config.toml
head_dim = 32
norm = "layernorm"
tie_embeddings = true
extras = ["capped logits"]
lr_head = 0.0159
train_tokens = 82880000
Each number is 128 + 24 x the weight over its row's rms, rounded and kept within 0 to 255. Layers, rows and columns count from 0. Numbers have three digits each. The size before them is the row's rms in percent of the matrix's.

# layer 4 attention key, 96x96, rms 0.0917, rows 28-61, columns 0-47
080:141169164160123104112107119150149125105126146126125147139159165136145088132127155124111149140116123099111098125155116121110138083132106115126107
084:154092121127109111166135144098145164099110124153185127137160132122084125109115150150161128170109125093174115152131091147104125134116118106156163
085:091130124131087131147073097149130160094178123097115135138163096087131104089150080133115140117123132117167116121119137160111142109094096127120200
107:119165128137067119094116121159128128086140122124111100100167156104133115114151124144092097089130116107138142129122110146124115131134165129128114
097:132115110127110158105135078093121147095149132140129171151115104111148154089121106095124143146098151121115143135123147096134107128160110122176150
118:106101113188145107150119125144130100134164081122103072125137114162133157159112120132082113124105107163172142102130139129103128157143132139102156
110:120144119093135142119141103133055139139119167126108148147138140104111135117181126116166105152109106143106135122131102122132177125130131088150182
102:143177115106146129138115141124107104107161113162100111133106147112120142098094147131103159134154166125144122140144101130089117096120122133150097
103:092094138159121113129105160122132112117149109113133144150106138131132176162138105112125142153170111146145110093119144120135080101142100136109131
111:123100112151082134151149122080154157141114100154117117136097083111149093128111130135092121139077097143125132125135159127122118151097126121110144
103:148098097160138106094131157155132109161127144106080114097134165101119188137176131160089133111138110152116117153133124155167141134127119089160115
103:127084112152135118137132141161169121078115091076137089153142134118120099166136141142114081093138093132151088139159158160117112133161129135146139
107:125158119131143095123142150123128129164122119114117146141140132107157170107125142142157147157147108106122132108139176134166119078116108155151108
128:126154164113124104116159139135118082130122129104080169128171164108134107099103107135166154139166174156141139174121096094116098111134101127121111
109:160119085139157144122100131149126101166112156113153109137121143166137134154142140131101095152143086151171097094146112113172114112162146136147095
108:167134134103142081112141126099136112134100098141122162154152135060130100139127140139138139141165131152133122128142152125115125103144115094081069
119:132144140114116096130163089123111134141097096116103142151127081129109088108106119135130121160126154136130180117133139121126094137121157167095149
098:183156119131106143076117103161188154169136124086130092153134129082133162130165099138120159098139125123095114137096140110104140136123131085154136
112:121113157156134124135117144116154191129111125135182116149110150157122112130108110131121134094129133132134090132153152174073153065147144118090129
100:113121111150126070150098112139118145122106166124132116119132148109136098109143082088114122154133156118092118122146128112098105183117165143140123
098:124111141160129114166120122097112168121136156106127150134128158165143157147116181119118159119168101144157126101114153134095158127136076144141104
110:148160109120150137129118135157102137168056142123134115087109157149146177172121103094135107139185133120120143120122164152123130151101119091130150
102:122185108117128091101119090098149108148157129154104186120142106083114093106193107169115163123129142101128116135108109112171113115094139141135118
117:129117180135106063171118120175125117148116126096143125154132136103131155126147123124169133107151118112130115132120167112108130150136109135100099
109:043117155118153086119078117104163146114121097110103134170122161133141123119081128121152173167152154110143106155170111151157115139148105096142158
113:161146104144130156131169105152161181104099106152110167104104144165140116139079129120144124114116116123113117147112116175174131101109091137135132
114:161157105116137126160160143150109124129127118131116124122132074189148131128134151146125098107141136136108083133128137118109161105145130169157122
103:100138120115143113122148151120137106140142124128123187141100165166129178162114118142119151169133115107110088137139132122166108141157137070144122
119:122138127137144109122110087116117120141139131166154091120123116136162119161134131112068107119119113123166106101164135139099136128148122143130128
131:116153127098102149150184145135095123101190130143140116083138112102149132104136137100142157124114128129185107126114142126133138137107104159164147
098:100147138129152139120142134103140103146093140144084124145127157152120168146130139122140093167172156179127138132146158106131115079189095132118126
120:150092095128149146110126133172117124120117129104147098110139158141115137168125177124157099144178096128110153107145124122100137147130098178121147
094:129177124101132149146140154152135167107149077081150137094104140134117122118123140110111176166109130121146140102077137097147101106133146146150162
099:134155161143118143194115112157128107172082093125148105108098124153115125170138144175151110132125127126131137084159111161143154137141115116121124
# layer 4 attention query, 96x96, rms 0.0937, rows 29-62, columns 0-47
065:103108121117166147118148147147105107139139089135089183118116110119170087158147093167164138093150122139147131131124144120171085120159122119142125
076:130081100155179166103159111183108074192153099145120126093116163126122141169135170115119135134156112149094110110116127123159103139164148153112139
103:131099129170174109110120164159120100171127125130110141121126144100141126095169101115089144144112172165089140117108125137134134179141160071108102
098:125139153093110156083129142130124113107156125153112147126175118124130140078111157123117157144120122154164087103120147111159135123179127144101142
113:098148134134085130155168123163142105138109086099162119112067175145114132167173132172114087110131160132152182128083087160120097137143145162170159
102:125107124124136108093114122097144139149185103085117139083113100177101120068142148099178172086084160127073108107129142125126123165132128122120119
098:148123091095126119068136105119103146091142136134111131134082157152153143155135123147113113147107128133146116079144099155098149114149129153121161
095:107144150126121127165132178123136130173104120179092121102109112076168102151160129160153110128172143162172086115055146107116097139151131142136102
094:115150144118128148121151126099143128112110147154136172126144127111157083090073102106108144142124113096134138135085129093153139147124111126094115
111:156115118126103098099076126151158127156110115087162168118114130101148163152142104156140120114139157075109167133114131117119096158133133167104115
096:134111150131155140178139095131134137118070161124156136094119118126113129164156139111104116159134104086163147129131121125180093122100126142162154
098:140153127138142103106109085146093165163167107156098103127122160098114124095111131150171134097142101085127123170135102159126135122153114152065096
115:146132097114110152124116139111095142124139159136072088164122113134094150110166110098161140147142169138123108131196122114107123121085112109125110
098:135112140131148094141136152141120114130147133094159113097103135161131112136121099131126113087147124173156144158141147149118144118125119124160118
113:150100144104109114107111113125115144163108132147132100173114125080101128071111145147142122093173112110133137128168156111185149102167081144139096
115:142146140088139158171131129103117117155150139162104120165136145114107146102136102071082127099146130150113106167162102127131150106152111115138074
108:128134113140178137093086142144154179134121130129136133126139114123119134145142106180063104121134113053111135118160147123118140139130110087163126
102:103127121123122187091122128130163165129097100161143148108120135128132069114134170142114132158168102151185168119145144147149119105110126157136148
096:143136156101175098178103156145140165178143117111116121131124170141087140114149116139159121107136147145134107129158131119123082092121106113116073
101:126120103112110109110170129095153099104106127135155072098111104145135135175073134146144113141105086158153185109137146128145072125143150165133134
106:144102107067147109120117120130164154155109127157158122101133136163122130139147130150156135171142143114103125138124105102108094096121126126113138
102:165143106142158165135098138119115122139134115125094112132161132074089135128111114114167166122109170125109103140134137143084187162104087100104106
118:159113167150162086127118143155154125132154126134106111126120130133076143103141151136167112150141084127151130146172099139121139170094139151133114
110:133101126141154123118119139104136156149134149126109105118115169124084141166121147162193143172118099166161120109143108115114122097153130186142121
105:131168137123129143089132093101108114106137119194135139144171154119105100152150110112153131144122139145103165137121072121164142135126122121111136
107:094139134152134168097134075115129116100113139102159152100131123155121130127077143090126130125123112152135157122152103147128143105113188085133119
098:131095125145112113119149108121112134139178120076133102117107134133099123154120151142171137151177117135128073138110132101141147141159105125157134
104:141147152110137132152196112145102136127134130060137145123121144124111127095115130141112116094148150123172126109159108174123103171107136145131089
141:095164106147125081146166107089108113118151145106132143112134113130141131132135132086153137107062143118160128108135107133123162169106144089130170
099:099137119120105142141118097073085179112105105123133150150147147151121125111139121124158111136165179154121139158125156139101121104136114140101111
120:079105134133106100122108094132113098152085133091163101114128115171148110153112128150064133094111118140129125104131153114135117129155127136133158
096:121134162115170130117162159130124101112142079129106092166123166130099114160139150093105155128161123147151118118119146124116163103120140115168143
101:089132175126128125105132071177155103160109150151150109155122133122114051108153100126142126143131133134103182061126112136095157136136147148138154
116:139158147124146140110101151116124179156130132139095116168135090111142121091135147157152153098135137116105093183113110146121135110143103064115112
# layer 4 attention value, 96x96, rms 0.0801, rows 0-31, columns 0-47
119:167118124163120139127148131114138156135088107126139137155118128142114165191121126143173141164128110123166145152139152119158134117162134115129127
109:162105115176120152090126103143136101119150173107091174113119131116162098084130118166131123135141144123138115105104156144116092149100112127108162
097:132129111115142130144108100176143103103127098106115174128121122144143091130128115111165139130153113159118120044108172133097154144132159125088122
100:102107136160150081099102102161152132141125126181147149085116125155161134119117170150096152111144094154135090147124079131122100125131135154122153
116:152116161143124156144110118132076091110074146098044104139190130126123145156139085125098131142145142141134102108125136128137150149122141112099134
097:118133127147138146164125152137156144129141160149119136117082087150138129114141178088132118090133122125099122150111130109150126159127099072173106
109:122106132126115102120131128089152116094095129123126142128146075153119139121152103139154151163122125173153136107160099127149158061114112110143126
099:109092126095158059164148112110118160125125145132115117148108155133106127139129149114142118171093113101120106101138150103111136150126155133132086
103:141083083122109135098119088144108121089150164119140119139129132113153136152142094168088132172112098164163142121145130109126137114177132116130148
125:136102102151111149101097127152138120143111138092117162115155109148161117151129131165124146146120128179108130104107139151137172110153121136105154
111:126148105116093116173071126154141108128148125166121112141137131172122122131125157141138135116117088110165143130148087131102098153129098172118123
105:095092161129126140133155129096097134164127069133128080150114115116088137113127142091098131153127107131131127150111101109152133145130104141177142
128:093120072115100162151146137162095127125123110181176136118139131163157141125119111150171112127098106158144171135138143127127124113141159132162159
108:147175123164110121141109099124117112190137145141155104094123167119125157134138160128107121068137123099117092151140104149125132105147124131142156
100:156090101094137154152080115123117077166140103136127069162118114131148131124177129119155135105127126149092095134093131142107155117117118116152128
107:182125107154139124102116105147143112141136152082094147143102171069137156144135124092124149104121154149119104120102125118153135137111092108095157
112:126130166125104155116194118122154178135134170118186171106110148123132123109140097109094077141136133129147122148108107096166109099083154144152097
108:181160125089066135129105141145107073105119096126088107146128122119125142166158177158114161170153094114159141105137131124136128130110136159104128
096:150123108140177122095136082171149118115137147121115149106182107146123118134137159182137129149141106155140122126105113114140090117146101113096157
106:153134128143121129120099116123155144111126111137097140109157106087131138149175162168136108140086120135118144121111108096123136180126072129174096
091:119098108154143092127176143100132157137139135143101101116142116126098116135132127092080076101110129139152080125089165123132114118086139120111105
105:099123106118090124117162156137109124083140126125126130102166091133138106127091094124066126119143108159167136117110134137121143090117124180103125
113:148116132182083104072091084164143127139159166101101126123146131140119155119115155151134116118128105129190119113141130122151110126103097162124146
113:116128110106124154086171149158129146115104182100162176120139096162105126089125101115124128143122064168127161109160158128098108129118123110112119
092:112135144109128134142125140137100162128139143093101071080098125143104176114123132082125153101133126148157118143139106096107154162130170156152130
108:092131087134154115147104137107091134111128104086131111151128137123132111109125108150129129093144126156155168165153116102092092124150097138160081
097:142128080093094143121102119112153120149139148105106128122108138139085148109137157111153112133115159127073096113154155171074124165139122099123134
101:095125156125171091117157092147092127177135159092145150090103108130116073104136151101105153124153137117083127132094116169112139112074160134106098
119:179125148139131136165135111169176098128143147149166137128112155149136142141143119139110147115109140105128119166074144124170092148155088144127157
094:109142150103099098134060123138128111133109106142113116156170086123089123136097126131142141155112114095127125115127076173152138153141112110141111
099:141150128131115097153131126116132115095177140152157095151106150134095161091081157131103116126142121126115147156102164135114146151168119118142087
096:116127160091113099132160167131122129151107125162117062112136134165156166124114160126155134135058088141122160124150125138096121111140142137103129
# layer 4 attention output (transposed), 96x96, rms 0.123, rows 0-31, columns 0-47
132:118104125154117066166127140162127139140140102119122132139120148113110163169157182107116145094149092122142075165129099156104100125088100136134121
107:134135131139148096115096110116133121154147128145128155158138138109151085108155115125121141110093117093138126157119093070154115124147163109120132
096:156160108132149113115090139093143106107131158113127141099133140131118135167130110126117157148124104129132180146126090159126144096099141136143138
098:122174120122110123112145121109135120134105111109133145105113152126161123155186101118139157128139130141085169128112139144122118128150136102150123
125:110083148127153109134078126098116152139111103141101138133168158132147124070136114152104155115145144110139111194113130133183081096122097093128117
093:090154116116129153109155153146141101194134145096105146097171101139177119127106131108129120129119145094131142160104117120118121107107135130148125
108:070155143114148108118141181137153111088117135110107126134123126157118125156127120107093161080153116107131153141157133198080127132119097135115117
104:101098131126133127142111112132118141143077119122183087074106180172086162137128122128109105130154102141107120146146131088182128129131114152164133
121:126114148145146144149132109116124125147147122167109094109116151139139125132143174114091158054141111091123081165127123122111110135131114092093144
124:166171162132128129121095111104144140150109127144123118153105152125116100153100103102078108095173107117115137152122108166147089121149158130101108
108:144110132152128113132147120125105139063099132116110159146129150109116148150169081153171140124168145123126156131149160109138094109141122132170133
104:145115159101144079173127187145132110110148172123165062114135141124105116148145146140151140145128136142111132112164134115145133145119141093099111
127:120145115149121139143149118149152115100164142126098110083111110172089160183130159110113111124159079142137165151110140132120163097124120157140128
103:128110131131113110122129110165126111141144121089095147108130094110112143141108116116167110150146169148142126100097090141099164138167109125144122
091:166140077074121105145086158124137106114144123122106134143152106106157138120132124104163146166150146168165128128131126123109124151146106077127139
106:138090139122118103141083080092130180155113122180119151122148171101126111143125091111132142149153172098112115079117117107131114148132119115115147
106:122103169130100081134144105163137130150136127107160115122125141125130100129157145108148145138097133118146116078110142145088140144161118162114141
107:116127060143118140115144108156139131105104084172125145134156128113114130132160130146102127136170110143108049185119121136171080147137121133124146
110:120138175120139158141123134120128163133139154152141142092129148152142131153110092117128139131160083071108127132148096149091111157164149128074148
112:104183086105125105122126143143145146117132125127107150145167148131169098133122123134096097100170159112096153174143110172098099176161145115100101
106:127085107145109100091125162162131127112163174105149110122122114083194111139146109135122148138062156122143109096136185125096151142119140105115134
097:123115116161130117094118125127137109123113133133093136155107149149148129123134179127112131117076133085122125108114185178084117127155115113088106
105:105111092121090143123135121105135171138108097155135141127114172138147149182170114140096127105158109112078101142140143155099142109138111125142111
113:116138178109142148087157120135170112156120145125153121125087122170173102124149152094114134120057118100169138109127157127151138113145114141147122
090:138084125141132149135178153122122121115156149141159094109158150116116137103131124115113098115134137138159176099166106100143098101106108150143099
104:083150113141123161120145140110133132082131084103106175128120153156149163095067128133132107139126167161125126073123144104108141134138146110121082
106:127107116119121116138116124107113119164115092136123136176164127131130110111158065147131110159148122151141132125093102092153089113165120151140155
102:172147153105098144096137097114122107139087114123154116098092111153127127125140129130132136149100127171130185066113109097139155135109190139149137
113:108136099140092106142097096123143141125120152172095154128127128109116114185097105115156121106074119091152095128088110123095143148145146105138157
081:077147097119132138089099149133109135125118114122146170176136105115131109106171124158126110137143162090127123133149128128110102139135150125166138
096:117141099139153127150118163116140116119107100113088127106165143116121148130136146109120135122138133175105078125128123107153103116116160157199152
094:144142146125108116147171157152107142090097126139189130113152108155139138140139106135107058102150121175149143123131133125140101096106101142171161